Each number is 500 + 50 x the weight over the matrix's rms, rounded and kept within 0 to 999. Layers, rows and columns count from 0. Numbers have three digits each.

# layer 2 attention query, 256x256, rms 0.124, rows 0-108, columns 128-255
665591598424670501617485454522547393561606443497500238462575572576588452574561478530613558622624517426403616518636532496499581531603592527581594645539337521389490506439580578601682356607581531521525571537551533553471492534647509613588569542528499539437596522536513532569660576506535509703576544600618502451459482470521620449594553619488593523538467469527517514573550580572426531400620
501516502467510511489529574472496486470583534544517471521449493586457459563531450579523519521482542446541480452556526459449477492537480552561501498524480478531479511427554507494483428507445521501496487488477529478520544461472485456524518480491581578534462486574536512475482500482546450534469434485517560538533542530510502446458545531499546543513462523555501540537453510545556488568514
512497488470441447481493519526594498469511462469485514462533508441536526485520520439480422511562486556583458474527490463458517501466517519554510482497499493480581404519472531498581480527548510521448583637507441510457460509440499451534489534475448455565514565504458498506529455505474484480502438488437434578482446469501492487497523448499490463540454494430582494495515435431469535512529
505591402505563456472476462530497481409432494467510536532486492474508438510414476514497482554484461563519484444462438520520495531467487466502487512496518519537474448471460471546472526535492491497481459461522476520561491473460510508529528435446503508538520537485516519446521516510539506521476465470499500512531508584478461491545542440455473573554511467494509528438480478603534494454487
511486542568480528511492432496544469439417479454508548506564539554475490478503568539508572566560506531436427482454545508558467529546588534519480504460439466468469499496449495490513442484526461553486454490457496540477563443513522552460482533497576551583485538461483497410450536481482547514520540487522457464487483512522500464454502537539453514487522472544464484522504555570459555500529
466543531492470534486520493558446575529490446495551492523422554564484543458466542478515494472444492544488485532507487552458540517499508519533508405473485511454487455531515508509511447561539485471552445472537488514459484514496574524467521409422462481453502479486501510481432515552479471478502520456518538516517447551455480505518479461498501524470494445445512539480457430435508551641486
475471546545495580510544531523550555486507530557545457475543443499473463444569508454587520455492528544462352570524531500508451503523467566596496482451539483455471474493477510605487441491531516463614492509478522528505429490504539521569508518419536526463619484535533506503518586409526518512531505528550471508513459560475470406525455461581550385522511527541496551464524431469535601614506
557500564507468557473543471501517452422627562502454363496535481514526506512499451535532468526467516529521457503533557461517603391545545421405546531505493410561485517582530456527438532535512430463430475436509445435524494459473503480528548538507438510443561515519465556476526497459527484448479562514447517452469487468476516510549464485514500423527468463456476532455385526555416543485472
456472442553552484475484504516569478485512449463459561535547414441550477489544595507477500513494474509555482546482523528504432472467547496537548489480562491484453574472580559442465510477494593503471508510542546546525502475473503457607524584494573527494560537516530505489479517449506422549501489473522506495503537539548472517491497468514462492523489515557461468489535483474456482518544
528550501498509504552563503535430491494646503458482516520484517506511599457520470512537531520561466527526496415371539539532535576447449420611599511613466519486514497396474597483469436540558546401512459529504519450459572519422516412433501459537580545394524465461547552477483516526549533496514444474510497483524500563431557440512582407512529598488550536502480504592529502468507479463479
575521485555472477482497530553547434554454471540470466420576479507482482480502509519427494506453527480484446514453551429547518495508521518432486496460602485440541567484536400517474533528498577540577515484461481471402483612455504458570450441558498440466465562441495508556508534387471475509442471488516425437547439523520442584497461523440495507515545540542448549501533450483565456511480
551483475634443560474493470446471480434511559575471495525479519476546497465488495502530449544586539560530537519583415481475453528527623516441507576488485546423428517485542547556464488505588526596512467512501517549571562554519543486400511460566497510528516520487490467394425460489560453442461528487539482531564490474579515487424540445553409518480426514555516554521448481453496511478502
491606507466446454481453419572440564462511551537577501484580556507539474556547493552460487526484504466430529518477443483485515493471504573456559444518359485530505519540474449427489495487418534485517462536434491491563573495508561514484476490572502470491487503528429463427457494513488443515527545515559453505463477561546523470462511508443465474531396571505488436615529542490498510427569
533534476426534483523542485479516469495515439433594554528476507425471528478384486509517464541487491594498508536532413518485465472539483508517464547462549488441556475555484466574397479495434516503471480573510483460551470590510514484460461456496594482538491568506526539553489523456488479557523460550496499525509574536487439558494486437536496480507482523466475506504532448463465424495502
492584507526466470552488472506514460473381449495484521546499546496445518486457596554568534474496497454531454403428503438478530529494528424587476520498534536468529463467470523490461500530506415448370493552516531588484482476553531429466502434551540554432547481506431504572458440485503544396510531470439515503464493501571522587416450519524478524481508563477505423480510536518504544486489
551519507538568519498430567494491488465542564427529479539496553516483464539497474404438446600562550513477415436496554494472444494484479542519482487479507570435532468499468477415608454552506474499492413446583481481564505390438472456512538501458552425466672476511524478340577470457553505398510492407520477584496526588518493461500590548494518532489500512536485451506468482418544513498449
512508482453472500570463565497540531618576485520480543539498557538519517545459503465456524502501501512504514574486517555513508509500479531553555562450503522536550437486579491540510449472485423516515500514508513527511542539584535589585526514452491512465431535544533397507523489502519534523455591455495549518502473469533568493503483512512541567538508553568549495492469488491532509530568
520505596427475524548604468474537571530561517521482478500530478543576490478549521622497512529537590518538494579506604483422474549497576412472491542516480505471579491435504520521534421542586452508576476566519561578482442457522457510506555521556637495470532515414617558503487418480516551551579547508562534505530511452551504463488505580569463483455527531540587537511551568462548487575530
491414514415442614543498543487454493482491431456544480508408538434501523461596467463541487480545494466468523440426487449539458486513415456433536519440562483549464443521475452537522485420497541412539441542445539470403475578465543470467569433489523480518512527492504470474450543476467485402456502488418514556545588459504450431461454429499530454463395537449491481482500452474533454499439
533471574559539494449520507491551465498488505463494470427516534589451546502524536477508494538589581531569486557565529550455517531437499564538465505573477484504553472565545453516505503524585520554544483501538494508516528532523534478559528529538555507414561469452517574477528557516473551561521522489500529481523489548524525486609531499499445557518486515487542587557503537488483469559570
475528535508512504501498471456491502493513419472464502521574508527470472599557507541558556494511477480588506486528487484550499520464474561589439464563508500444514537469531534406520534532466605496533532465523507431522534404637511520571434600455578535558508504482453545475550496447515562575504526551572450479558548488532533478550550511503511496470583504556460432470486548514480498558529
512476414512468532468444369472481467517467463470358475477526498438506531483445562457477456490568472556532502457488561512457473468518534421467526493536540390567453482499481519492446481448495474479490522551545514515447545502473511505469493446540456477523463426427451414497492468539482551509508489487561547504501479407415516539433485552550455530517571526507517438463479556475558433550433
508431515488544527549631553503519546519539474556439436458535515468447459515485513416517557440534595495569579490588505623471445544485511447427527499592527456516446485565495471534440435463592487558528533483514545536503531473534521496402461574519471526535539445529502506501468525455549522538551516478480490532434416588535461511539575497520497500568518488512538541462594532530521428562563
488453554528442561534542490507518479524483499482528554487437451497451530404427531408449494440487513529487528522544485496537466496501451541476508444605507574525471493455475535543426498492474461422416534466424455484544533456496491551479527421473507553466499506491431493519403485555492493418558434514483476426553506528514493410518555467534506559521487432569524562499541437448532511442440
513540636578557604551524519594487540459538474565509427522578526520533486484561503542555461486517544552442548476562552543572483613476502493543556578507498564490439527584472572513583498583570452547546481460514448596542558517539445506562429511529569509491584454550470551472450538542576538543608444492477516522499486537530484518558492519530503500599513463530528570453495574593561572513524
473495426559386462422496506491429515502474516522521526469481532479497533492498428492513519431487460485491447546453521484598433484493494445467484493396535509459430507506528497580437455421536480447464586551508391575525539500517400507498496527416462556526414508499467481415496508492576468584451454527598466482505379468569589546438470468526468542446503481516455481451430506455516507407498
492575501483505498521529489486478500553541547548501470488500555557544562510500480420534495509581515572440491481604435590460569591554476464486548435578488531517450532476519450490465467501514455484546491496508505432529576527513592473527526527490461537414491486520521452481454520525556522497443463512551547479495512588500458475545526607505539459458491433449527487486482613495523504438478
392571547484553492502524452515531498466508511490485492472384494505455495465512404441551452473516536486476567417506519493551538568549482516478450556502622519469498548579453612520527513512503536516533519598452477523506496481524517469522579466589561505434557482633438514428530537426554425476438483452406507536545503536516522518569536451486489452462575514434514475567478538555467538520540
484511486474460487477555481419508499474541510493509533530500453558524565513489409488449530528540525462467564599526476425436473515480478546573568462476486600518482527491436472514451520430567467536546548474507433549417505514550449535475487490464492488556599537472480492548540514510468533418439518493494464478530538527420524451506533483536440445493498424515499535432564487625487540468520
485505480494541508473566392508516473512535506503468547468468531516504492503541559509560507546501472575525426579508429526533450509518431465503536536498497472523506569533546449567520510485533526522460456477469539529532544566460510474385492483519492542467521480445552558448469466499494527554466521578577477450504529499459453573492552479493531526475483556514462558480435482495518472524527
439484547507449458576518468547555461479536523550496535397540540526498516443469565523539464383433483494480497550527504522500535512470528554561472544504473469509501471477546609490461570501511449487468539427541446479521483428602563467542430532537540540556501539495498529485502531515523514486498452445474473512548538454538508513401541503539456500578550458481574518395559419478508526470479
542494403509595562496448503547542516563536497558510531484447514484398457562441504478517478489524504585490464502568511464555532523448533515508445473508515523486466607471499594435482447407358430456476556502516432490488526470491520512552464374584523549562522526560445482484553411473540473543516510469515469560500507542466489495541508395515420504560426572476496515525462496571486527517504
450504501473521493508466477440586490478481435490522427497508485452582503534513507495444494549448449469545432509464450423487506502466525526431520446503492489613528472509482518432467483503519505585458440589532498621459524459417403492501478433518492539512527514459492440579517496407471570469466485545452540420522550515505559483400515454469495491456453528529447465526521464543422434522516
484420506490458539451497480500500513529491397485414477438477533484585506509562513426505554474445466403545529468480483439482537488531515504450461624499566481510533565557476468527450500500490515541547504507517481542425546494475449542551478531530474506515525524553523522522495570402406517497384530577434515468411455496537495466495444565507541550496507507549459584537510545469471500486501
396460550471527484562516573549498476518506429452557521467482486524497479427514624461483558500422500455511533512463456489385655507506443492467556473505502455474502434519589552467500497474500513435478484500510519577434532523504438490509392479420544521505499522541531467585511535507542499467589434504434497521456575469560492562477500512430472558588526457501552480544513455509436521450508
481504487560507475546516569541460531535551535522485542518502448516545452374418518542494487524499526470461506480471472499468578439534485510537445508521470484396477502546429425411516497546504517573613528462461509450473534500513465496466574517448517531479482527488516550515506465504448467521502587551515529497465511484465480471509459468596441534549482519529524457618562552513546520525530
475467479527525510536481515470508563537582522490462500418524544489544514456496562580559492485573447492364468575500481571505535464511451516534526497553534564469502531564473512552511461501548491523480472450470469440442487527532386549473560467378535570562514590506513529515545526421482488430564505576455505364438397556437508530481516480390569515601489455563546438492620476472480521500473
517492410372568444411493583464556411477507409506549525494427552500497518487525455555577577487530514474510563487467535443518493457446491581548568504483503463508494564495488570477532512404556491555574500434439533513473480615482480513420542482506535425476446500448479529508529446471509547627491458498477431487501514541492559546511533511453424494406557501472501498571574423509548543452537
522499489477633397539509470426515601542462540496533579469505455503506521641506486533565531503525519514435507447477457518535471459505528418450462464514483494515501526567443426481547596403428527470484487614570572538564472461406539580509532490474513455626535531529515552572506521484435417545543544497504435495510550547479517434450447543479466496541542484465510428514552517420397503496480
512448515476448472559442541439522436530513498534493517599531489555518437453441511400496526523528529441499577556478397452460483524576581459554494442535464517539553407498611521508490519505537536551524483480445468587488484469538459468527543530496550559497516529449496528453489494500515554490540461516516613495443453555471503489515556460490542533492516491528546523385488483473518482563473
497538483406481485432421448482444463480470415570435447474519444448516521529540462433564496428461548504466509581503480430456526534430490431513486630485533505475580491493474411482519501489433545499465523509486552503500459483483465605569476484491558447552471457554507521523537414540405497436491450607593482397492489551534528535518414462519505446481530569536505484498526489530544460526616
471442480568519586538583463463505548434375511459493437497517491563456515513462546400491489489462442504511433434547486488501523588523542569407566504488541456465539424484543533543546533539417508537522564513453601513476496494452418513477472463487432547578440581446635564531483597429504548563491409548444543429522464509458435438543482473470498547440402492525482560508469506472530472504462
512485542569571488603504523496462456496472572528503554431464538399522538513412485471491481448517509514597606492492509504567399441473468517486445469483563552505535502491498536447460520491557479504520548539498545558486454527461521490390519508415489405534449533555535444510500583485494390475463483550475539529490409527518438522463452510507523455505514550404566431565530459539489528452516
523470577446492545556477543602503490430484541507593513492531450380560374526526505520508528476403405484468566464451568487538484545429557519575557488483466496583477437482539496545516468533462481510505445420529559492502531517453549447473474468464481563403464481532540464518505576480488418522518557433494622426528454517513555516432496527551464556477557531531458402473508501408491461547472
488492534487585505403478465490471516488523522466472486449554459470584506558463514435482571515492503413505577510487541566506466524489475464419513485551546420541491492489454460585584534477512514486504531487434448528458488534529475481584469493500506509497628463402462486489551506457417508419561464488514508514483446466495459473455483472465496578518460509584527521491475547453495457540512
432549440538539489451532511486515453474429569479508534509519572427456501503554447591469484514518468470439496451468488493480575483531540465442436443463508429417511518495498521508492473504511553577457524542450494505511487449447491450529580561590579486529465453435571572546538535444512513523460546517555502498448484474562487571516435463461477426555557513483435357492487470511493425511502
473509385464474442460458551556519530431501524560544495456501537467502471542468503431459615478557466497458564478471533540505485579461497531449543521398456466504485486566541439517528494568523492460520465509535564459486537505439534511565536553512501522513455483515607405543420583561504525490583528455504530472459508396462581377540516534500510493523502476447472555601548406563559461519429
489483497480447519510539573529507439522561540504468498542504521548488503411485495545537486433529532535499485550413472549473520455553536503542442484455481568438532537513546536504610526477488500485586529444520475444497409500506495410547468593492591486464499535505564460426396466482464509512460607475540559421516416478609508547563481448486489467501500473466481488406500535433499523546492
486521440479555507569525473556502547477527481513433410530435516495526554440480475486370466451502550477562482474546529526482324576507492493491510510421575469518445429476469510490548465504550439511531474477542576500493500505613512496535492518452481526555498484489504501507417513466568532474480543455530521510393517431476474433494443488453475529471528530401516534456528483580523511492453
535522475523497396507590522484518532456469460510464475429519556475511410469572532586440548467433485481587506479527577495531484494477490447498581512493537562477480465524540513511545472473529510502463562551512499587467419466481488428433514438482577472583551504480430525458433457440521496527492480548533542440536530452501542471527540467491480497442505481445516508537547516478518547576500
461511366461456546408424429456459469497533592561465523549510563516551569478512429497387505530565498450574481490511536466478655556448495521505473380599512502541429488369463517466442493532491513516524520495558441467437513511523468462579561452531491547557558488527531430405481467501488476435541524405488535567552534494509490466439538469525446461510597564563491414420482595465443467451474
428502427406435471543480440533498541506549487528497511464515633549500413521531588517499478567482519479444459466468535498490585495454482511537533490508474537520488440461536501491490499526484535551585562539526473451507470425506525415533518511446535486563471483514537516480600545533441472502498536536459501507457539610519495510429471522489542534474549507580477445540435446516511483529538
505450430405551483460563409562534634529426515488558525528513454467507519487516481508554417473442528487446535510495438444497391487498498558551419450487526466506549544498491483488477467579468565526544636565481552548512464458513556507522583490436492485517451451470540561574580521415425493500508509512497565487433372530537481428491386507529525508500540602489443462490495453502482531520530
531483451441449578556476477518485456594405501491522557457515534533526566514474504433559458545517493448496429574475554493531488431533486462526474492544528545435520531522466487486522524482527475518488498440556544494532559557547433528548494445512454578473548470440537464514532508487444456488551482483464542505488498545466530520559561606464535490431518568489502580445520493515517560475596
571533585451464471545562442484410591470474483510495388554434405531446456519464538495627434522457506466566549426537538420528529535468517400557554534466533524514404468426509490508390473537458560566494526476532544456446472552557513485499479488436361448513483517446525578518459553481497514476496383514494512489495479545457462493524469480463565499580548519509549620417465466448548437563483
555476664519425511531543489555467577520499591512480570494498561544507471489439407480504454515416450563356446454412454476558533507534441523568445505479464479492510462584522505539514491466515532552402552468518465517525512445574456442566497490467537460428496523464410570402517400525419486556534514524428466395502529539425466461459460460555544505535530517509517427495528497519569474516438
474614512446515499546461463498412553559567532495497553500515431486497397500501411466425474553498507450597507537509522445453558477580535491518521507522441472556578531529482578499371458583437548515492476499529526408496452575596457586547445446524411494519474529513504486507469390484481533472503612494522513480580557507474495573514570525579490549508481492527569510491476576503527516493487
510509542528519474509505458524512602487562456504521440621474470505440491515505559603533554492504461496456484509405507550508606476548552568431492484507485466492483509480471620459508403495375436417433504495517497463444573525531491510519463520476460495484506549494566481602527539522508510512491526436494501496600519478422486500617528487489515547524599495518477525531551577512487495464507
504554548524516506503416458416439478525535461468452500557490423408551571526600449526527495490567467552511555523550494517503517572488537445498548476505494533518412498529466518468541487478486452491529456550483507475515551521487453521485592460523515551542515423482520414537546556495470437528541492539588477561392506535507527485479534425448466549500515524503534508457567458548527515428484
493493461553440408541587489596507465493530524557511524585531445586489408533497555453419436450475497409521451506477504430493481650526604528573485481437441532456460442440467463547469522456468586488423477458504485509496497500493429441542426523434609521475514513468495472488450553571488483469454471523465517466568575499451491529548471488537481535546512466482552557538429535519434513465472
554451569544496537571520558536555545545505558509462550465509392503493477546530506546523497428546535481451551468509509509526481519570484485503522491571471414515596476530519521529566522510394491548502403452543506521405496425494575455375510494489442442467469482495510444567508452519430532467483516567496478467488522518569495512491506540541440556494573508469589446466583466473561599430507
398511584526473497550428557536382549463460424517552468471482444505502556447519523444554546479510575446574557404509451538455471471570442476491636490494430545555485551560450476388439431579532530461585434406522529535551521474479415639505512537513469443517533558533451513447496471465570456483514508493512545539393415484546472525535448513435531479511468491517558537427525558415481538467496
480512552392576429527576544541480450510514583455621544532521481479466482479456455580512495570523484542475505620505447587550481555479549505597476487502471453509463497502521520582513529590436488478462358411530503483431446489551594476529588475522401399573491492433527453475479524433474473496511495532517520596538535476379488476508520435579522560504515541476529510484570429437463485572515
460470447463519514580502543497542483513489510475516461476464539474499538464439546552540490446482461465592521500499541522525505501486573448476475542501522533436465437540490519425462479500492487495506521505592450546572479553462430509540498475541494545457569468480448527557459491514553517504533460450535519554501471471382523492472507494461498570447468475510482541422488488550539514464500
525498572512461459483551509513537478532492523477434516443499529467502496437548488459517459488544510547535513573521539471511469590492516500511489430540481519546507562482496438457483491550533528561528484589438472514484423453560529497501561558489497465469436505512496430530463532583563429455529450499491491537429439456483437447525446522513459495449453557484447541468489490506493460612477
509415473522512533432430532525481439490443458511495457611518532573452505519428523545569519466526522458480570430489489541451419450535569514421501492507497466504509512463483477511496593493473488496506519486444493511505492528419474510522418556589470466549465486468536511532438502385502552650511463466483475467522498441542441490495532492513530531531569403524473520491563468571454495481426
511482475540499531496512468462509555516455469499464467409467468560459412504482466537550476461508590496465510430534501559486537487411425563414537523562379436489466445477517433455539504543470555539535468476587493489475440482492553445465478500503521570625455439439500535540561502446517496536487446437575439534486426476564547485576451484540537505393504432485431565526465434537489446470425
482418484530454493581554476554484455537367484507486538520444519523446529553531519500546500510444450544557610463499468532537574486430516548481518521485487477431539457477420553457461435518500467485521441544486541486512548531551485558530411443510534464545421500528538476514434494535488523527456450473483436489495565429493488542579505516547516513527466499527545536521458382488484559520496
424430505494572573504482483463503523469589493463523460516436559508504454548449442535471399493437495542540528608539467545561522495399514495436613504541516457490570523553525450505523470504446531512498483517542449507464529520445585518467488439516515513517539563548507500531498537531466473505549512493443437477446430515586478485572496456487517536487535569489525530560423408508516464519517
517430500530392443475466531451537469525436574498537493531528502525485532470507479585570507448447487592560515449496462552624580394513467464491470479529468450547459482501507494551511480497522524488540510401574519520504528527461415535570520493501450503493553503439510470406491517467521507410485486591495524523453447519537578510528467480586482517495485521454514519542533558469534577438490
595498487535478571559455508505459505488530526643598499474546438362562511583544549473487508521476485491461431544561482500475612520467494531497481502537451505492474514628469543490431545491522364430491463509478451414575370461429511473477466591502526485513494550491487551471475400514480470459452451536495550403598529480566461441444501593471549500514506466469512493452548497500534555558470
597553544535487609563511557475485467480495476445532494581525508492496477528441496524501552488473520543527527506495466510489444495473555500558461476517492573530478430526500519518385442623562519526523492541427493467525491477500497448428468375474554574538488466481489498507510570465555467570495566404520554445480493509477513533519525418475466471557506530518502482432476480509550445458545
493457530555460456553443585541516462443425534489486458529556529502467492400522510512504405603478556569551544478603526473401517531431502479502503561541434510493464475549579467540494556473480501534457491522408419507530563505448510471493575505540535564494509484445522527433474592510464451530539492538555497505507493497526521450487516476504537385561542594514514381540434511449557506548542
488518448412548498460447448456482463449548415506464461435419506487525546487517493548536511461487512491443435572519479440508517552539532482564461564526430480568481529514430427613542586493550491605478580553502522496500429610457546603512559405509503517558495561510433562506478499446478493543558436465513460457531547521464526551498445488463445419473485492524513579574512526525421579438500
495529521447524529513495529533453490496524486540565548459488475446594442443509588545460449527450549416461524531460495589548469514370408582499535610533486452475472562481541515447520521500456486555478473528479486490544534394465534439522465473433496503445445416446484499518499541401515469490445440475495472590511464478461543493506471460562461536570558452496479483524507506509449501516520
515443465332516448504643472471573518529519542454430558485481534561492539441521564523524441524531582423475501519549476492532550526484483471550488503526393513476530488466580581550518502537519488574426548563412539515538503505512579485567523552489504539467522571413509496463469464545539494485531507527557478472484532569485514478553465597546548501520589575590505495512563576476509542566529
552535584545556428514400473450513375494542552462518457548494567539588494542497480467476462491445429576587555476516471482488604516429494540535496526590561451491493468512426507439534548458489484470523498536535488476426598446549504551486519519476535586448502476554501480494575512468476462443512541470475519531536472537534511448455482476503490453511482451521481490531454596485526519454527
584455410515543526538450495458502463446579528470492549554476533471490550553533454504389489462468592506534493421490551369456450475547490446555502464518519527495482535521496487581471551495531515532464515525450546468434508541425456474532454501501581486483450379444538501511506638458538560542470458575495571495589563459484449507488401482518515464523551469445427498472463548463542631475565
584442512550549433478478485435527520630544573506511502484502447517475527573544561454412510531500415620455489523591472509466561489422548462481507454562477561516504488570478471457396530408560502607512572525458474528541470459499491549446486506527517537534513510466507560539507525478514432481515450519487469542442499575465534481496478549525500466478422482554482534569536561469525498460416
475481493452469603510528506530511463462504484547529521536472592554442409548466498458494507446432430507475509515523483440468451552515537548528508479503461515496498483508537457557508478493482554486481519548540541481524508505594476540496479478478470501491464486494527458546566464428464512508491565502552573519488501562463501527495518534503539470492443448488474440460386440562402487440537
530446495533495486416513545481502537508499542373548499449602494461552549502494542497440558540519477522415524590600501495512464492433552633434535519486495549537507526507459515547521389484440598491484570473508370469445468491466480505568428458470533492541495472484481501425607481486449388448499444509458498469540485670470375526482496479448459475493484467519501504512495342490517489508512
433524522558473484537515512509536470519423522490530504500510464509587481471479443439474611458517381500593571492487486527571512492494458533471445515414568486507469510496539570452495471507459514513605606515464493520466518556578517542466507453497483539592465521531445576532477494456466499584464637476472441476542504561492477510471543566495453450465431523497495536561480415511401514502544
544560450516547470511431497482575494465503505541479431481493420548559448535423526429468467412415476447542473441563391527486462500453536527479484550503552481466508482503530418465464563471540488498434628547411529475524510488467502497429465491460542486505461539462443571487476467507499452547504438437549580434438547527532448436489528530578485440507605562525527563464546480593524512519428
535503435519505426457489540518467607512583498535496523542497534461463591495500523509492438517492526553418511539495504528494457467506510446469507482483539546520447575538434394480463513476414523489521512436491424516505481502510515524488542518499453461544462515497560531503509510555513476515604477535541523458487510484499523438439391421486404485530446599510493490463465505555503486509441
517443505467468505442466440508631454459586528636387468566505598510536425548641503476570485470509539468461488576506501517523484572602428538457467428590479509651482543484537394447532560554465431438488498468504463510578512401524532483466482551483583509631585609580502523554490479474407558451465458456556418445494542628560560515444425594506383540518488487540538537406566553580557605500567
489446453578520495572527485533570541491458502471478514480454557442520562521572436529461491518472437477487547482574542558446422469549433510540665484508493472480476524535502540600518507492455602442526449541480421502508472487511530498426520491478476567544552461444520520503487554512455524517452503543449520517541484494433485484485543419452415514393507496483457531523406493440550469557624
519469451462444485527436536597489449498456494520551489508459481504418465578529516544629528546582460448552530479440563487470572406497587589474571489434487532493503494472514483474536546601522443496536490493529445541462466487511484415484535554475518434500487433536497508449472487517493534486554497517562558518514439560470501543534483546488597504496521549455454462511486469457546549508442
486558533548599508480455471513601498563599523412590599480463482470546483471533399552495457523524419498482496503538444492485548476518464473515455463466507481392483523561551524524498592535596406467502479416469403481529508501403532454568520432519514507401533430449475648449470479549537376478477502468462455530464556465477489545524479527527535546490460477490415632515508603569493480430441
459476535506521491499384544396466438635553481501473596462508443564606477465508537455522497517506477453533376557473533506483475409487512496543561531488353470518478572508539504435424511466561495589475525614477473495525506560484544552589550478489458534443505449495447504540492496554496498461534425452533496450558414507547533472498512529515479470502478523550554500541433504455434494484478
470427558504453431537556541469500535556627444524463504489474513437481492533411449517574453506432457460495487512448482435507508538540463444516447475574455514445510485515517525525531504501510524562530453561475506497485557485447439498516532440467522416446598517431486539448478487428446538373454415603517505584473427581452473462538440513436439621499523387495550458490509462456494442500554
486493404588570387486585421473541496523564545476455534482493535533493490554491487493508589424556523467519423547521499472590487511538598587524453493480475491511569439447401398536495495486420502444406480483535531475539416445476487517512485542505492515508537550440442446530508603454478432543507573515512480415470526530468487533628416460463600551481569508531501526572463531502482503481466
565506525537547527480489496508472474489513533464526492541508496441589454482441487469439448471433441524565562455442551428415412417498504466495539508510543624470500515600495468618435457537561467484598543551529499511537529530476499442488550479542552506478523456441523473523517527472456548504428499483502403533476522547531517492435580495492492509452544476479495532458502467540493454497497
479487494459554562391474478555529455449487430480553419479449544525508538499473433574548512564493480443452440487432487362428567548454543523515426629515398359528420527520452461503597553532498468563531526455562537433527505479403463577495544573615451424562489466458553498456469488517471512477554552573442431503477542482553508461599461449509465562477500463487415481494459460484501524490557
560520462408521390556454462518520423450519539472561494611471594418577511471494550448430482518510424568550537459487541540503531487471544495507538501522463519533497514507511498458440527558519495449557471520494521518582601500498489462475574493583503482515486545479516497575493508631600504523455432555491481537376546513378388488406551517598488515525448456563467445493544595534548553507494
501586436572539534425512564548537532455566459429545503520539362488567472535516495531531555415518546457416472533490598512499544529520445449431483490482528481421505543522480496501532546578496516540545457425444466566554476507439495583519607494558557505512510547508529537474495547400470432466496477504556586473512464510536504498483557404485451577567507517537533442555544460492500468577509
422449529433492510506515442449426527407569482532505559513450463459472386561489538528451534450457488446500498605491513440486487451547522434493620529469426482525454462534585467504519557553481413566529587445481421519545491482539517439549472573511540511496478609434574497460560515463484483563523489556530478475429557483501491554526453497490553404466500513532424377488520508490506563447421
571545470475543479467417507524451437450452551518434413524533523509527481463502485411564510510516563421491558503475557543569438445545490407489600475431431435562482500439531407478428469512466500474523445505536578494495539472454564434482491587500537527539462502495536497576559474499493541470479492458505457480506428471585535521480533478531455473469489519563488406437491489609508449460506
542456421508495484460552527519485404469531507557643468594433513447422519581464533489515520475448469498473568613514473461482523479471471495489486439573546585480557459630452411462481438592552578466488473534603405483554498444502545456455434559466594510469453431521569574540580470410443544383521512559549477548553536470432540497498428583561594459478538443466537577482468526494520463453421
547464530433493451466495590487495472485527497451486461493526558470497462536449455500478589575545533543533447552467536503449575494455516443536451484518521531587543460536433536595572467542546427479507488461522519455509443455435545580521494480443562528464527505490523430507434445547411471456538584460510517378436540555521533426475476664488472512527553498669487502483468502465496398449507
397516467427399531540482533437506430496443446534523503467487513440446526496503485451541506540464503463474542494593543503592497507507537553538482588449517552514457504540458447488516476521535596507536556484555430397526545464527572533517665534496565530528517528568465591483542480553495528503482592501454465530483567524442507467523468409551532459426496498485514389501501541503463503554520
494526409486521548444502418504437537509510456492517551476497478512557516511450480481521489536509456469484420581494506499483498458434412494508456460459504590413526502416520544436562645518532479502474588553559506524553503480463511513524506540485437537481528495526563569497455492567458455400562516465550557427453436516490478447540559501505506522485624475487476600475550552476412522508476
517487392428481542459476428436508466455478553498497486560647576503458454460521506474473525492543418486548571428480441510458422564562502513544502589501481574485496490440511498452502428528487583502502603441479576492535489530518493537506640456418557560486550408514468505433465511517480581515533493471504491563492558532545541504589540484482580478465553534524514472453409544557537529441397
534499480608438520466547468581438527589503443545475523535520524457480490487452546507581487528585536472537511457478531407434505493539469538507462511516451516441485475468457518478465454526483482493523547513533489576548562480485496489544430467387496532443541447491533494461446462425483443456511561502469439457536500576514462440553606501496536509450601480506538556465583488411547537569538
456433521424508516530504466494517481439599489499491482474424488475456569481535438572478518460478478598596559539504454574538454508499523620448462458440510473525537537518543486572538556507556398454545611459459460531514416493542519545453512530500535542559477453562517496503515516461438488532564567547599498576396557461501546544457459460500517471512470570499480562455509492523616547498541
479497479450454485560502522509508423502517542471470561404496587513572364434523416444515541547500517513496485513485463509518560585381512465484551523493493499571477538381518471578535420471550437532531471434475482561468468528520549450486447396471497497527515571567480475540528456519439512496630456490517616533500405542560491508490488523556512510557504549479550537412492451427464484527503
526487477450526536453547525473427538480470471501581494485480501495412481516559525391530585539513462515386534574491522428528512484537534409502570549525504515541509521572535482500486482520487546500524516482475541410516537453450561605493535462511484394556495487468560511555519576545500485474474478534496515471562535502476429510447484515465471459541477539556457554559444569536499419484511
490573588559371517531491423484530540466457563548413448509517485506443479535461478505481519479504469521501607515563472529593474570446577501432422450450494392602444451546495517544539432527471570539514529473438531472421511561532381573462460558571394551427441578649511483453544537521532552532509431419545447530468527535443486536453471549501430446575514480567621482445453487592505451441456
516525496526489558438427493474463540472496490512534501518402439538566499503480545437580461502569557497535444481426466576532480549487478495532410426427494406479459465430430425456519467544501445510550512363497605556496453552470535466488446496548498508490539516547506494515498479525551491506522529495508519541535619479417449459488565543466485555489419433492515480522538473530508473513573
537497541523542538529524421511519506486547557507468559537548497595528499554525548522525470422588514499520550503502457477513550526424449562522444394473424436511517446418553494540540510422445519517538588589462470595527512480518509497517544460474432501526536477486484513447513520494496460526498477560519474494515549594460577486483576437538447454473469565502450406541431497486539463540483